Each number is 128 + 32 x the weight over its row's rms, rounded and kept within 0 to 255. Layers, rows and columns count from 0. Numbers have three digits each. The size before them is the row's rms in percent of the matrix's.

# layer 6 attention query, 128x64, rms 0.408, rows 50-92, columns 0-63
086:104107085121136178072123150115143119122183130137160124130073162103125097071073106188106071119108129094091176135134115121188174110095127077140118117133205105075098111127146174158117095109126157
090:155139116086109049172103140147110183130113130082151096132132124155132111171162175086142205124142090139100178120137145121101145115093132148093163147045114136106096160105185186148127120142170094
080:138100122108130135099112083102144173113090159098065079172134125123102094150119113082117091137160171131122160137168143073132081098070094103182107120149149072141098110153134119083140105050082175
099:123093126115130101109089088177161085115149142132117122073097158158154146147101120138109173170053092116114074105099175103097066148087171139132090146154086118092098112159097092120118186145118193
075:044103109149109132060123144150130114154148139121128112078170178087078098094145138140120106135140087114088147141115135133126135148210132120077107147111145127157121094127164184095194140209158137
083:179110140115148098154091124087130185142147147115071096085110129114115054150068118143175151145112094121117131171129131121166108124045140222134093148160115138115146090118059108111151148106108123
070:064101140044131139126122065093133170126062128110091113147180138116073133107110115139077128109177154146099195124151111150081071140128143134166073122118103116108103091184134146132125142167140147
057:168129127143139064110090152127114155173092152078079164096168109122149090139116141141103122141193156184133184201095118114123104086125149199141100113116159108166117140132076147170158081137166117
076:153111129070122169144167095152155111107076125146132106185112109087122118082156112098094123151140128135135068115133163133145107150142140115107086120218049156140197084162132162123146167106090175
079:091075204143094141115130128153132180139119150121140112143154105146073136102140163104116108120146094068154121121178109045077128154136135107077179151129064133164148110171165152145168186148106145
093:120131166103122093138159169141103123099062121104181127128103061152134112096116166147137111105198078109101104152189148088136105115095151191071154150155112159150142102128129178116087145127154054
090:155101085120148189125138135113129138121100169148074164138116148057108137146136067095146067158142119167093138194104098170173117104088119136177128125125174078138090065082105136142143138073134118
100:110087091136089125092116170150096181147075137113094135150128208107080089130138123126129083144156150082143157147107119136157158117146142075145156117066203104181092072140128137161181102159128127
080:128114168100092201114100139133101163106115138125160151092100095137124109147118166183140111153162137095164091172227082098104140162099138152161124091129159198126133104145138183125086080108107104
125:167141119158094142130147120157180143104158144137170107164135135131125207138195152172135169101178138184079081147157073095139161138170120056129200103158129137127119163148094173142124123129133112
128:121119130096183094137103101123113077117140101158130122139133123152111130095112094131096114115091082081085079057153118179190159138098119179130153101129209127100185131100128109132159145212120104
124:191136123142078204131115110144126121119090067109132130150157081071128168139152214143160133160121177157121169166114093112092068119102143083089107127131071087129095093125123113140138110137143090
099:125144140153177166149120075159107060095159109124163074137143157164126123139073091074114140062081108106153115124150174094162116134066162138101180142103067115126134151136151095146099175099168131
137:113134134098157124223171134064079110150101168113126153148146124158103111101159072029111112150118139088135113148125121196169122101101099079149113097125113148122149106124087120150119143119122192
135:143104142170090100116170137112181149186065127114072180132133087095120150122205161072131084119149132205145131163136108117086086071081125138109147095122138128144102126153127112116160140103126182
125:079154146109128093117179132164127087128166134088126085135166169218112088117058081086141159128122153128121086125107152127143131107099090164100176122104110119128157120116200160145078083087116093
112:065107119156139122108161153111123104142109144146043208123100171138125143166110159126055156119138129095123064089129151122146177111179159124120175142107118079127116147155094125110152091154070178
093:169107098165096136125101151088143124120101143155193101116121099068153113053147140130094119148090138127122172078152182160122118174093143108081141182153168119152129134086112160162091205165132087
131:114138134157036162125107101130128160139083132117113195133104119099131118157146128128181134096159111192097096150114116071150110120156078116089168094108196134103117103187140125079147133186092165
110:120168108090138069168105139115082126186111133071046154137128163105134121154160139181121136121115122151150132147129137140099174069133061155148156101103159108108161166109193107152127107085097067
122:127112171124239153092142175150131135130120114147125086137148107171138122128115133096126127110131137065131086102132117183072153107126147136197083151184066160166121171109143097141153135068141140
127:125168093121081089130143188111118134153142152129096102144123147082072087173146134143176124157088131161123129108106119142112147118098119134099135117063217090123166113112173112186160056073140094
112:127130152099191096182165109214084163147136136075118106151142195169132135119098119096156164130092169089089115140076115120144128100172089141194123101080099127155148141117129114151181099137122098
109:141099130120108147112140092048154048098112119170136149133142066134155145107091104130114124151209104154157149131176123125116107161125125163112090147148050157124096138083132137082086193160150122
113:067117090142027115138124211093089100111114132131149096105115138080098151093119161128126178166172100128193140148129156156123128157149132133101146135069140100135134119178127140145086073167107154
109:151210077088104130156139157141135090130145107162094077134195124084117165108075186104078128093110109146158118104140148113126127184129096079155110134081127143071143143115150157158133142059102146
113:084103173102153108118172121183137124126158121113112129146161134178086106101120090135132087089111117073117090152145072121158114156168195152166154113139115107128125084157141129132213172080142202
121:153164140144155055123193140178114165109097120111078106051132129114133188153135132110171116141109159141105130106113106169091121127084139129126141104165167125160152160071159110105189079197123102
134:121154080163055179118100112154105092182138133177124110145176099097096154083174078107149134089187150084141188152106134122082127126146162165137091154151069096123131094136151153146143104153150162
094:130111193049143068127138133106116146137106064108166127137106128146145120140148128149097120140135101107146174073085061150078119098110137154152084161114109123143191083186074168114137138183119139
096:197107119154120113181125089167135172116126162196144131134035152145099071135060129104122070135109122139176127107090108164176115123146160156113121150140151152114140091092161145139141102116086080
106:191113080207128178158145145115084129146157108144119073092151118152144159099128144100140159127107221085093138187085155106128083150141140107134135121122093115133142139093096109192140079124169108
115:148167124076116140060104119155115162140129095139135148182147158140052143161103133112109109116181193104124159094112122118133176184112132132146102184094057112158183131109158107085158152155107167
094:112138100172129126148139092174135136113139127149099151158142133173110176117128129081147140083100148110093100151126165058141114186114145099069132084132102177168137122110154052128153174186120211
090:143158067126115140168134114110109151200138197058101146115149100145123140142139130129118113104133193185133134125156125110139134179161166093081122085084108140097171189136087121184115071097151119
098:174146107116110130119070093131148144151158074081124139153126161101123082105133120121147067106139068141125155194094119188159106095108112149173108125101122123139133071155125155059150211145094161
089:145096167122095173146174115123163144083101140179166173200087115187141085156100109123071157133139164192081138114085121096119085137064108112152108124166109142154099128149165134125102139138078150
102:132059152145156145121169127087174138154104131174095140097147107119168170138103038155072141113138135118149130170128153122135181093168111123112157118211132105103123117062160160111071123157147157
# layer 6 attention key, 128x64, rms 0.406, rows 50-92, columns 0-63
108:079066178090097115088156121106148108121097112141156113161132131103128099128154109138186080136128114157097199132117094104116168095161094125154090101166163110115116092164148146166141090122096024
087:148071110169082175131105141149094119154070154068156093113119137141108102056131119147178156149158096147139111118164175140097160125153190134091170106090106100185156162159128071107115131148121172
077:110195153092121144168101155092171124176127119121112165171151117118146089113088097115109095155176134086130129195124140104177148092033106130164154156184134128111165128126154136141098086078152167
106:131128156101111150089112110197099075141145103128119141118160054161151151182146119186145098119083087064143088197121102099111162116138128156149135169083129110181090136134144131058101105143125102
093:076101180138136111090159139089086093131063123120151082098174159109181144078100153171116148121148081144178203132142120147147165123171132180144102087154143147173137110142177109100142117118116077
100:121138193130142146066084162148171116108120200142136163113120148087100104172140111164144148109113182131139096143116090149115123119101118141068119136121083081053095117154095165132146161127034128
098:125142176092119111090135135100147178121153087166133111114185122117146130083086100190127096158170092114175152167117177149105195128142097154208132095166145102164156131137191136126158141082149100
069:130107170141148163104097150124129145133124148097150162101136068086192111098117115129118140130171105150146167208100083105072109177132174192109129126144201084077120125142150140122201109135113109
092:073140112065159099092155131069128162170131098164073132174149102159089174074110172191120162134126144134103110125075146145188141134144085129149122136199137126154110096148137132115159146119168179
090:150160070211136142126079155124144134157105090140099093136087147134179118089127138129090197079117124175144124131102132088181110129095133133115111141211093135169133128151104136095147074075125173
089:100121099143140137084095120120099140155109105097114157173123037103108141087146167207190193136123128192112124136078139101137142142109115111098165139172134050102121113153130133099169121120127078
093:104125150033090136120124172132168179118141174165132134077109144073108135163149178143104115185176193079108131135075161137127128109135052088132127108120119102084139105150126173134128157131111118
101:084133130127086151052119179143151166150041172084160091138076173136118116124160114049114166159161111126104123169124127155174114088133137107161116159081149143124172088153129099099112136141101115
107:117144099130116194166060098152150104123220131131126133176104089088124129159175142114140177121091096175128099082131106098112124157116127063102098160114136103101064159130098137139106073124122081
129:163094121143119165133208138120167131153118139086061148144120107083163104133127150091150058164172124102090168128100127082093090089123148176145070130155089119159091144131139068098145108156141178
109:146120110152162137144089113144087149142154170149113118097111110169128153101224160148147119119134166189122130157185142099111199191114124061071127126104107147107115069166097145126181123143118152
129:122060123120109150077154134144195108084145156110122102135140100077130082113108114076131120123208134088127204127143115130129125100180167156115036146158126157179137129110132128093137120144154171
098:153125086174093076125103194145152167106140092116131138090169103127148147155133191134156124163100137150138146140097095052151131035106125115116121149171086104165078140164191133086137121144144120
109:126120097060152049134156094102113133125105093158125098150136139156136108123111148129119084083151206138116091104131111095067135164074095109089172067134123154158106096096115170170152147110151070
124:189129136138102082101146119072172132145105167133055163115123112134122142139121180105114121100173087102120169141156074110094081088153075176185082118139117178201113151105107102123149108127115155
118:111179156124161111141078159183083150152195142107078091114116113174103204145142127160119167103117137159160117143121121170100125142125116090173134114071080119134106193130120108151129118083155053
095:081142135075118106048183081145100104130191150091146190173096093106111060112113114089177109119168137128130130127124132144132172133095119085134171103101121132132116101176113162155166128144161069
103:117108077115119135224172090083144122089081132126141064091148134115129170118105129091110143192129129115113152120106149156105149124140124161148079126133160114129170084092067138145055173168118168
100:130102088114126138143192151090123070158174155098108126172138123173141135138113156168133145148175081140140069135137139108130072147128096116136102090088099133090167127136141117160177104203155220
109:103135165089170085117147110159075125135110086137154113152099154177121090165089111162116113063116145095095105109167160122172135169107108080074157056078102103168144175111102141119136146127136061
104:109086137093169101145082135172102191118113054136164123055077158116102116139131138071120145115149127112165188133123103151104173090161111133105159126156135143214128145190151124110135100097120103
101:080117106099138082065157127118102088147130103161077093124136127108122122147162110149115076136102183160098096113122165082131127177113143100188182088088146134096101182107124155124151174155112044
132:135135118100167049140085138182112142103155119145153094121065136162129080161134131112095128126165131174158128125128132112137109130105172111083189122118090135205112157090156094135180095060151071
114:108152161149117117137160157113206120085115178111103098174145101076117149088134124070168158143178160130135114132124062147100122125158132122135072120126114183108133164105071071123149109118141215
107:138110084060077184062126128064136081126145164154087138183148110063132132139123137191119109126121098162171115092150164135128081123141152095148145122124154174125128126098166138128106090191082143
092:165170095110108067112151129075136083127103142174127126193109058145084147063115159119165065097113115171111177138114110120102099092088084158171140156139151143100097125087155137120114093101134165
127:143161082068159112157154150110129211182173054170069136119133138133131149108128150143142089092112123141164112129136144168131152099117143149132136136141136124139093098139165120145150071054138040
107:163107114129187101155091125165168171102128154129157045078080128129099100093100077125189138173150065099090106142130133140171117099185116099111141120146184149091100117158114101119165106132088137
116:156132116117115185165152142120141136079131159098095172145126141066080152116142153179048151103126135122131150095121114142153076171107161161151105117178087174172125141100125121080107064161062150
097:131076139083134135066141126156104145127097174169154126076150174096112125133114089170079124133191148179157122117149179157075115198152152122089167141151133083107123176160171139166152091142096136
102:110150104087160151176113139112055126129161114126142044115108128191184128069106116158147142165129152118101126063151179149156123209095111108119094107068130112167121105139099109113164136143142138
097:144111078090147114182092126146123111053138151100150103144113087147141177139123123118123167131156086113171096164178112127141090099133186052140202152109125191158121097096153093102171107124109150
097:072185133113078163110138176129127168113106106100159126192209096111069091142126142138171108144176158138152127148061129121154156144086108185129156145153113152132118070143134154102150139114087080
098:144127117129143099190084079088159113160178155142087153157114125111117147075127160091189065115137062119127098137103104065189111111128155126110113122153132154122166049136126101084135181130150137
095:162156155103158129077099127113119123116120120118142154131115129125124096068147197113140165134142085100128145145169086124067161136156144209139195158121078157072146119159135139151222155135139165
090:140144101156091115110079104187211151151140126126110138106093059089156153167093132147127137093134158088068069158143142125140064105088106171155114141181123124120120119150101134195169111144109155
071:097083136145104155131162157132165136136111141163149159196167061118082161134096155167094195153165108133171077144097174162135100119139108113110095119071136093103092163149149151104147094068139080
103:118149125084118159203207137142127116188118068150157122146111131095145149111141138109115135082120095132203133181148171156086177165158099116157154073110180104141113123161112128171162122145130173
# layer 6 attention value, 128x64, rms 0.503, rows 0-63, columns 0-63
086:083076115192146191109123101119099085077148131107115067136077130114131123137063098125114115173140163162091054094131092100141144118119100095110078115124175131126150140188096141141153129148086086
104:105208136116134125120122107100094114148111134096107132127167116154175107144154148088080131196110089137161165116119173138075122110123115173115112042035155105112139064152110143115160149124122167
087:104119143114094104165133135124066151178154130164120076121154154144128124123125107086110109076041098131130106142144117094118131168152098120091127115138030125107102198123111100110103095166049110
111:188127111137146113168107188133167169211106145123140139057119136128079167102091105146106092089126132154109089092171128138132116151158185171183136044122089107104097118126151106092129131125140127
110:133164148112110113111152094126095142102212191084134166172109084103157113096120126089166131092112103105104128171110152107125151110123083055100156120123145191128087178128105157183114105155065125
117:162112145113084112135095180162113126140082087148112195135153139132125193162178108138096072097119113137140122150129094211111105165134148176089152101089136169148070088133102130082103084170149117
091:133130128143117133066070100098137137055178127162159134145049174135169145171129122182141135156091122145139063164087102102150097129146048187112116152126165158123140151093099105130128125100114127
099:109137138141093184166169097110073118112215099149079097146065146148119110136138167116113173177118137147160096110112079106172151106078160087109085155139119140116162086132133091102120165162069123
090:170145110143134101070140136146124146144093145128153147117130100152076098093128163072130115137096099061173130121144078100122080140075104096098084149112182090122111116054128098114179146088160058
093:101084153097179151178117121148130131124125128157095179166127141061108116114117127135138170160142142170133189056126117154074085086143112138161127130128117150143224126154135135180115207132110139
087:126101125150098126172152106133151142122049090116135139134071080172108101148176149125126092139148182139093172057149113144120121109063121126104089080179138176103128058139140154165120156172095139
098:164156182136135163099167083142095102114099133095129119169169134068110100117110120092117176121180099119111089176078157134174145142138121081154110111107104087172108171156106113058111071128109069
084:131102128147116114089125174169118115152091149114048101080097092139137133093115073118132146138155095120074104132126122153098159141074206047076138121175117105115167106066126147146146123149085115
116:156151125135080118134126118135105093136052112151165095102043157141101141123141115114130126140100120089141105146127086162127122126148061186054083071105125128095110090113137091124204131159076105
100:167162149158188160073100114139137094112197084119116054203114107109141151175185107179092135150086124096126134166093145114133137136141119133171138166159110125158148154131120081082174116120140164
101:197156169160167153105114099129155130137099124124120126182122112099123135188185112180136132085116152153071122154074163172104094165128148163141164130163060214158117105092104134102119119129152142
107:199093169071175087148163108164096161122116172130133169156146166092119135110122113088149105098063141141167083108142136112132086149160093137113138156096138150173133140094065142080148074093156086
107:125126148095101116105149166125180134114043101117197083113182125113107130101122111125180116128179123060186094122132103160148133157118111097080125132168160063163116147155167082147129117090159097
092:167114074128161122101194118117082122152160154136130115095100149097133148151144114135171119091073109132089063121122157090135173178081167104136134180117050137152140155129122135066185070116146133
099:113127133129111114191157161138088153137180130106140052082103096156115130046102155114165129112093177121109177083135163057121181088114118123136151090146139109121127093116208120109116153135106101
101:133127143146145171131066096102094178057113098091120072151135174056148150140144138180151116111145145126097137176135155111140196107190151120141100134146149201152144105164093139105128078105144114
095:156164090102132102148077167125163148143105129137077154133067067082134128132102126086144157188141081074127166089141151151104114105080117163134134083135163096130166113092087147136104153039142151
096:133092117103112094118062110155161146076090066119111191127154112083099086119157121113118148077153075138093199205144115139102125128150095199165128146115177108099121131098110096132118144110110104
095:105112125126135176159165100154158151150114130141179084169111108168173126202112153174076120165147144089197107127135063122123124118074166120133090122127151164138125109217158123161104148121125174
094:134107051143113103067149149112159137152053162091159150150141113132110117172143155094073087155140117124123100135194113159142093151101135116069070084118124140111066144127091189135129078134125105
106:081138143172159116107104091157135155151189146145121161149133093140191114188101111150128112115156061154145070110151101069087122146127130051128090177125144151120179170160077122160120145092103131
085:143164153176088112187124133083129134152109150152152167145100074103082133119119154083108141159132192121156151067193115101168126087113130071151116078179150135136130154172178092181114147136116100
090:078153126097059123130111118086091135101127128125220169094163154126140127080122121148164135075143134118097199141088160073106183124099075172127161110145135123111097177169130114149104086135106115
107:133112066138186118174129095137126127118169176145161131137114154107144123133098166132133195169113171102142192153124192071147104075173062132180146168132128144139146174133127176183122146119148140
114:120153112136128125125157080120147120136181096106148115135120134143184120177109140122090124110100087103133101125188085123158157120147121158148081144089099170110030138123091088058171066123121195
097:090065144126108134118117127067162138119109159136153103085209176142162090132153100113108131147170105146190167133167173115135114151119106087150110084174089067114183145120102132163106077126087105
100:104140111168124144103139133111114097130115120101169122141133114121121120162079167128091145170154176132139116158138163058146148090055076070123109146143223070132152174156156149173111145071135100
106:174090141146125187096164104107106102176086118115138121104141155184120106169166144137145085077183072131143125178191142149165074169137106100111051126115126166144088096090115132117112118096103108
095:133137159173139151104091087105132175093158066145110101143127151174219160157185115167120115136140118103180122155095177112175146123172095114132146172200155145150110136093118128127080113137109176
066:130121081161151133132147077096118146104093123163142185146070129091185143181104162151169186167078130075157082182093146101134155101105104109135161184160145127143121183144122159159100139118131171
095:146116079133191088116078177130126161097084154136102074096138122154193162120145127170108127182098166099151175110159163079165142102124109164166109080149150100145191131103162166133129113086109149
102:126074154147101150154102083130058163118164118131095181136105090187164107147138143113119110106069091110142141156113154096102093141090123109111136136118178187122062111095053129136055113142111143
105:097111129159144159150139135074120117148165119111099130152128084123153123155111100098096046136112117160117114089172146113079115143112119162167151053081161112125094123218071195095087107125143117
115:118171087112152076121147147123072149170070155103121104127112188098145120110110165106119141103183096154082115147141183147123214129141113126095120151121114160135167122058174176134128098108063131
089:154150126154137119048135063142123125077110097161143164087136127164156137118189131117152202190161080079142168125057149127156099092154098139145092141107112075135118163164155098106144138137129139
111:150151077164152078158125096152139141128099176119104096092149103140149096142154106159101159170046134118138176134169167074092144177107182136154107114115077094153147100160152085114203135156128143
093:179115119153092120141125131162083087114064150176110157074049174174138152094114100125101162171156135068153131125122089152184116122088111147113091092129174124149119095106126107098146080164082110
098:081118103108116178122154185015143118176129131159124136090117162099085122100112128140170115115134101159122081117147095127125124135109188166134138079143069067068164143148110159127099159098129119
095:130122059153111125212084146161107134085159137142140130153105034203113113122123126146140097134162144095135140117066132098174155196086131104150130152146152107142140136141120129179072148142101100
096:128113116104113123121109166062184133068222141150152150079166125121172136148130149171172188128106116130146127174122102113164130096108153161208167114117084116079136137090114118125106110087158136
105:121110108164130160162148152113087107163103168168127165118137149126128177065044103139107134096107147038188113166155083129143153105112179140129146158152158094149071180129125097128149099142094134
104:156168105134191127155198173156134058126119152130104073131180089163168145127115110147180115105153140114113107126117080190181140148150125138162133119078055144162118103103175169104152132144115114
102:150145148073069174117118125110191126125172128102100093095129169131090124078181104137128145138159179147112195110121160114205094128117139124127124060216082113129129116148120119126093132157117152
102:128127118130173152072151111172048083183138094160080151124186172148101144135134128072062135132090108120117130137083120116127089127121122102116126208091094103117114186108094141085156123150163136
087:141096178093086103064118135086173119125143183115130162086116140108079108038132072097157108052136134136096155119178111121116106146101135160143176094183158124122108138122115089129134078133123097
119:089106123092126105105128157097143159126064096118139084109136158058131114165177149160156103135155130190099142094196129102093149147108127124127105102136129153157194099216178155139104137097169100
112:098125132148140138111120148097111087112197062164110179122107080200146140126167137167154063069118108160097145102149045109148127107138111182180125148096145156068113120106138141124126165131122141
095:146131174095098112180122142150172144139159124153133184128134155075116138129055144105152206136151129087179115140115128161125095109119123104150185183148158128176090146118123080126063123090195144
108:153104114145185127132155132186092074127148155097068050168130037200117111114123116092091123144108136130105128106108166155161111154127128146132103106098095095167117132103155107096125138145051146
073:140150159094097086164091170151102108155124117142118188060175080174120151137105158086102151132104134108127191148121127116108108073086124151169135067056160097087115134157146125161100133083149163
088:093095108137040113184107185113145144108160061131160137101122143175148148140149140138075093126161125129133149111162079164131171114096127133111134107152137164061073077089108133129108085189106117
110:189120132146129088151104149164132146169122147143148126084090122170133149106126085106145073095129061079126114160159096170095091150221110126136136076084124169095067104110097147130153096161137093
129:142154138146161075134126169173110081103057182136081142110189122147129110108055138139155165130146160125115101161134072170134115122124199113151095129063147115173147100120113134091133102104173085
107:143139129115164071116103147131159113115187179105097159109113111155154104094148112162104142136117098189127119142118171117108152147155175177202178096075142074096190071074131128100171134142130146
113:088126144081124115097160136143128093125181173117100089150094173081126097110113134094097178206113108158177095106166066136110115115118112083081091123101137123136194100136141092140187159160093113
102:146139112108123185168096173114151134130116119104180077154144069040052150122134145134159107122141116062155155148126110145113157123117150090120113097141112115118163113163130093185172178076160086
109:154202170076103186161137091068121156158083118136118100158146197078099104128146131095120131121130115112139167204122135137113116081132110142118119074144117122087186129154091161159127157086086113
094:105129095151149165180114131158092090066233131111120072156133115161147143106097115162159133123134177110123169098056157139123157149097108151122131198138134159200127100106127093118131126129093153
072:100015100146118118164105163075089120074141093189134162071113126145148149149127144169189137126037107133131119127152110114110161124125157154183164158106120121099151131108146088108128116134147129
# layer 6 attention output (transposed), 128x64, rms 0.315, rows 0-63, columns 0-63
080:127141078112109133144105058149061179155120183147142123148101178175108134115070124049155156109143117130113145148095105107148153091101111145131134181129147147111146121102189139109144182092203152
108:098133097112136148156096192127111114108163110081161149146114102150115123093159076190190130090158109125224118104195082145158086141086147111144135156133114188147092124124125107082093131107144151
078:137148167091079120122127142114137151167106126163108189103052123114105141144128129167142104141174140097074174134142203134070115162069124157135093152128130083146199110147112111149153111121196168
113:127100147137094165127172116105173118143117205151151097084069137160141164126199082147073082108088163122113118127136089095119084198133131110101116083184148130115136086163097138165128086107131128
115:158089158138121134147078102119096141119106062130104186163102141063143082122116167091167159180144101144106157079150109178113155156148118204112133154124181085162103137116157093102156174158123152
113:084066156135094141119110160074222119153092118130127146120118136098129137075171136132101088104189096117136134135184139063115112110090139103095090086159089106100095133194090141151124149106098144
092:126148124151138144153133140153105109197117129128062095111149165142126095095172150120149165169202151083079140100145110141110184112110129076123152136130134189167180169152206177106151102168125126
106:128143145100104101086093140141090147171155092114135117168151154154117200098107118146168121111127087061159170168075175146111172118115087088136158206109150114120148134092191153154115089162160148
089:112098155087161167179167125111159174070170129121124153186193132080135179134150123128125131097170127122139141097130148165095161098159099092205158108170051091108120145120129126079123104158136120
091:130176109139084136096140129183160112116115119097197099096151085193131107131097151119188157147086117121143085128035175140180128112168115102098102151124194160130119119155122170087148125099108124
076:121123151093096127067110125119100169077148135136183115178146178183108171139063160135131122105145104125170083126149122128129138121206139127139057109113147129131139138152079127085167121098077202
097:188123126126180150190112086118164138126105078129100156106135083115166165116077165076131130155122094134159202125158114090138120149097111118149147176150091077140123079087154114153071170125183135
087:149100123135098161114129068121124097130129102206207118187090191096115125168118098086118101095099101126135152217104128142118130097133083158146114111154117119091080120104071110127125159135159164
118:119115153108098191137116128109119160127181171140133165133159155151118170094153123128115131145196143101099109134169140106100150188094114096176111150146097177154146140183133126042105139143193200
094:108151105146131124125100146161095074144070161132085113101182148108117114161076116136164186154188077147094172138136126131124174158091112143101118126090097149136143162070132155200066105138160080
104:140122110149121126113130123120166108135059120141126112059163133132131092115098134123156123168181104153088193126168086127117159140172177122107063048124169110160143134140094125162048074124093134
100:116138144157126133177154114123207168107109106086104163083145075139117105152148167094124123149210096119070190090115120141104147118133118111184118124225161091088114111138134107117119142108111095
109:157134148130162135151151077080144164095164131135123136109147117113124157160088174094076137144089196155146051114145152093112142106104133110164168151156021081130140175102083126122117151131117098
087:171101173133142115162119105164124148124133146175117133096117169106082154136113086119108085167135091117051226153133096159141127089104129148192082099149156085130122137096166090172079093128122114
097:131138135099094109065089100164074125104177181131153177141123185117168158192145104145055166153102149089166128123081098144109127184173141139148138156095167119130119102095073108135143086124149143
101:149115116112103099091065081110145081181054162133110172120162094161153091121120121065104185140101094063125168140130104110152108129108146147095109117149131175113137127101175100152076173124088089
096:140142117146135128132172118136133031117167107092231126126121165149135136140158124157154121135127107150192088100123145144177165181133095094126094115166072150163095138134092136109188121149084099
099:121109133140147137135148172162175078110083094139098149181175095110153115126143122073093153131108114092134105087135180063165101153158121090094121126175101198151103118160088141080177196135111130
097:114121122098103123065140173071074144108140181109140090145157119142085134068051138188147113107148145104148063109128121135111169095079113146113158115082147120161172120074156122164086130120087114
106:134065151114190143170153116076139177094120139134129165189072117141123144088113117128157059084169096155106107119211134120113107081124119160144091068133097098092139131169137112112131170137093143
097:115151091134092160121160183122101138149076091119141072159130119148053103107115139139179147107088147095143154115110138204123130065074121134097171119168151130164136145065161151117171171124112078
086:111123162087108124112157088098139149096156127043188112110091121150172194161129132134135162146125141148163081126114168165126125204193138133084125178138112096177178123148142167141169100123114102
090:178131134113126113121121129149113124113128112177073166105109133104177092138133170129047176194097171074144093084151104121160072137146171125125132130091105146201133146169159091106161146139133186
108:113179142126185122123151153159079090112162157073122132101142091132140062129133130116157189177130112170079119116070115182130107168163142184130128117071193135132120092157191128120154123132111092
112:137099110108128100126108188117094148158085169124068186109137117131050142064108105189132097071191141126119144137180122112118150165084085143127157098124126142162186123127168101132117177145113100
092:156174124116186122158174132137149185170109087143155088135071067173129094157112143160164166114081144096108107117160169124085053104162120157128131170142072143124151145149119083147141181097124140
094:122118115126193140127153093135049140098172138111129096169125113098158145181123135056124167174138135153200076098092084162145137103140174126157142164086072122131127113086140158145158132144136069
113:150088138100158144087118171052167220149120114121099122149164087117117173114146134133164102123120162135114186065173113117069106093149139147150102088145104120083138108177103114130078172127103108
095:124153156151137109085078176105112077219108076109083080110159131119096094165133172126143187125136128144143159143128103148056129120115142121069159136098064155121167137098145131170148113146094096
064:142152185114173115150137141126091079156170096113160100103158123094087107133101126070150134184181120139080115149081097189127160090131134139126129117095124123181160106109194146121189077160090092
084:115149135122114141115136127140106042142144167097160112156100143167121076224156103150125196134136138120158104151137103150141088162103112131173101098143109212069137090128112126177138097101098093
099:091125128073112080081103190072140117152120099139138149160129164070097090102148151135161143093223093091128183082127097153103133072170123143081106108132140115147127109146129116125189124124091143
103:087121086123135094136114146153125178156115161087184128121052143143134138127114112157165088105159094164145131044170070087148121112110172181072104119121114120148113126102115115154196153066134108
114:207068128168129191094113099144129067144163090148115161165101084160138145145160104086108065182105108144174166159146114147117083140122139147202105114120138131118123107107127101089108143171102152
089:136176203115190172191102178133131084106154087117087115118185158113120145115100141173147187116090134121155152155143117136154081109116115075107147153122073176154129105156184158095111135112152147
106:093147123082144117152135177143108090064148178097164143152095128137082115155084033148125175096125106089092146191157142178163102148099136177150129095182141149154118124120116106150083115090136144
084:131111147104098190113130123100158097163196122133144120153135174127139171116151156128099154112179107104141151188118123095111136156123061104178136137161068154110105097195187125119134165131167206
098:161142127122133100135176103152147186189149128165189087115069120169155171134158097163137035138052159096093092108115138101146105095120135100112112118113126151121158151140143135147155058158154124
096:107163127116123082113138149088097105096172114110102085194135207138124116130111191110080147138094130132150157092147173147154114137109120111138139154132116064132094153099155150181223087114152176
093:122163148121164080165180146168129124201087115140124097098125141111127064095183097181122142149109179059097115114142133121146115162155112100116161130129179148163141140143163134190144074151094071
099:128095112104095124104151103067161138175159146139139149122116095070112125149124123097063124124145151136084120182042157118107129129107059166101169106120069143113140094145177101175169119162183130
108:133126116132106139138112125124132179145135129086115131105156136126088117133102129133124090147096191213137179147173132104125143185070122153221142103120177068081100101111099119177088099092170120
096:175160152143133084113114108133098125123112088146104114110072145147208154163113161172159175112040109122120089132127138106105141187158117128089106152119122132074137137193114099184073142146134176
099:104128151115132151165124159143139125114125114171087133110148107065109141127133119133173098076173073188134196177072138144130103075085119115159106123085093100065115079144167131139095110113201121
091:157104106143110131150174082158166160114104097170118147119075141097196141179126127135104144144115134116056104085132124075104142144225108174095129124176115145149133158169092089108135185136126165
118:150107144114130128092127108175138127105129161107178124124091111169152174153102096124134120167065130095156062099158116108164103073117202148147087108142132122138152158108087145113086156099033073
108:078117121117059107085108205171129179174098131123085086156173175114111139149177138178115106115119182122141138077143125107149120127137135092110129103093161186115144141142127177127201082125143106
096:135153132144162112119177114112158067148153098098147129045142099075142130097139161119118140151140144157145088137047141124113187146168120119096176146142097054176123123136126158149155130155073063
107:118155077128125122136104135102097120082146136113111159165104182140097143164071114151163117110174117189136204129156150106132131160111074144152089157132159118086122083116059145170123113081202173
077:071143145097099142130157167103125074090148136122157131127117143067145111127191104185125149118151157116211080094119098130182086189140143104119088155150129159151099075170089152152160118084134109
082:097089156118112115068113146128128150198103148178120129176104171141115126074163150153066103072147114077169088160162163087091097141152118129104143120092095100131123171164132119134199161143099168
113:085105165113096198134127149084177147157119185132137149124131147102126110082193125146112105099149144146063159100183103112070103184118119191113138080167139108132093118164123110085148181104148147
129:103159056083109151163171080097189103131142125102151154144134097106133121125134101106111107108127166126165165192128124103180124105105105133208151085197148105074082073119128148159105127102141112
112:092141074178137151170150174199136090134133109128131073173101132151135095143198071149114121119122104088115152131165086127149087156143106122131178138164195201123068134091110131121134108134147147
118:129126103130123168150127112177097155122162116103159149165102109150120166094106094134210130112141095100118092163099182144110174109096065150172183200143160121114126163109155146070083177157156137
092:126116138099115108136135066084130159084121201126188142128187125127149132096118120107106167157056135099124074069120202140159126188111115121112099154149097101150108190107104115135086115138142079
099:156146174131104157115125111119143141162115080117140117120155018150200141139143136127183128179091107095153110068119159135114153209104157123127093172124106179144132117122150085124075126155161135
092:138167050138111070074076120137074101140138143130068167121174195130101081113077153119100192145128133140144193145078143135140167113135112119144129143103134109118088172119145123180134117120156167
075:086163149072113075132140143157164124170129166160170109109138167119082115140163072118090129138171159056068141151097148117167102086159112116121113139124161160153151132150127162143200066096106091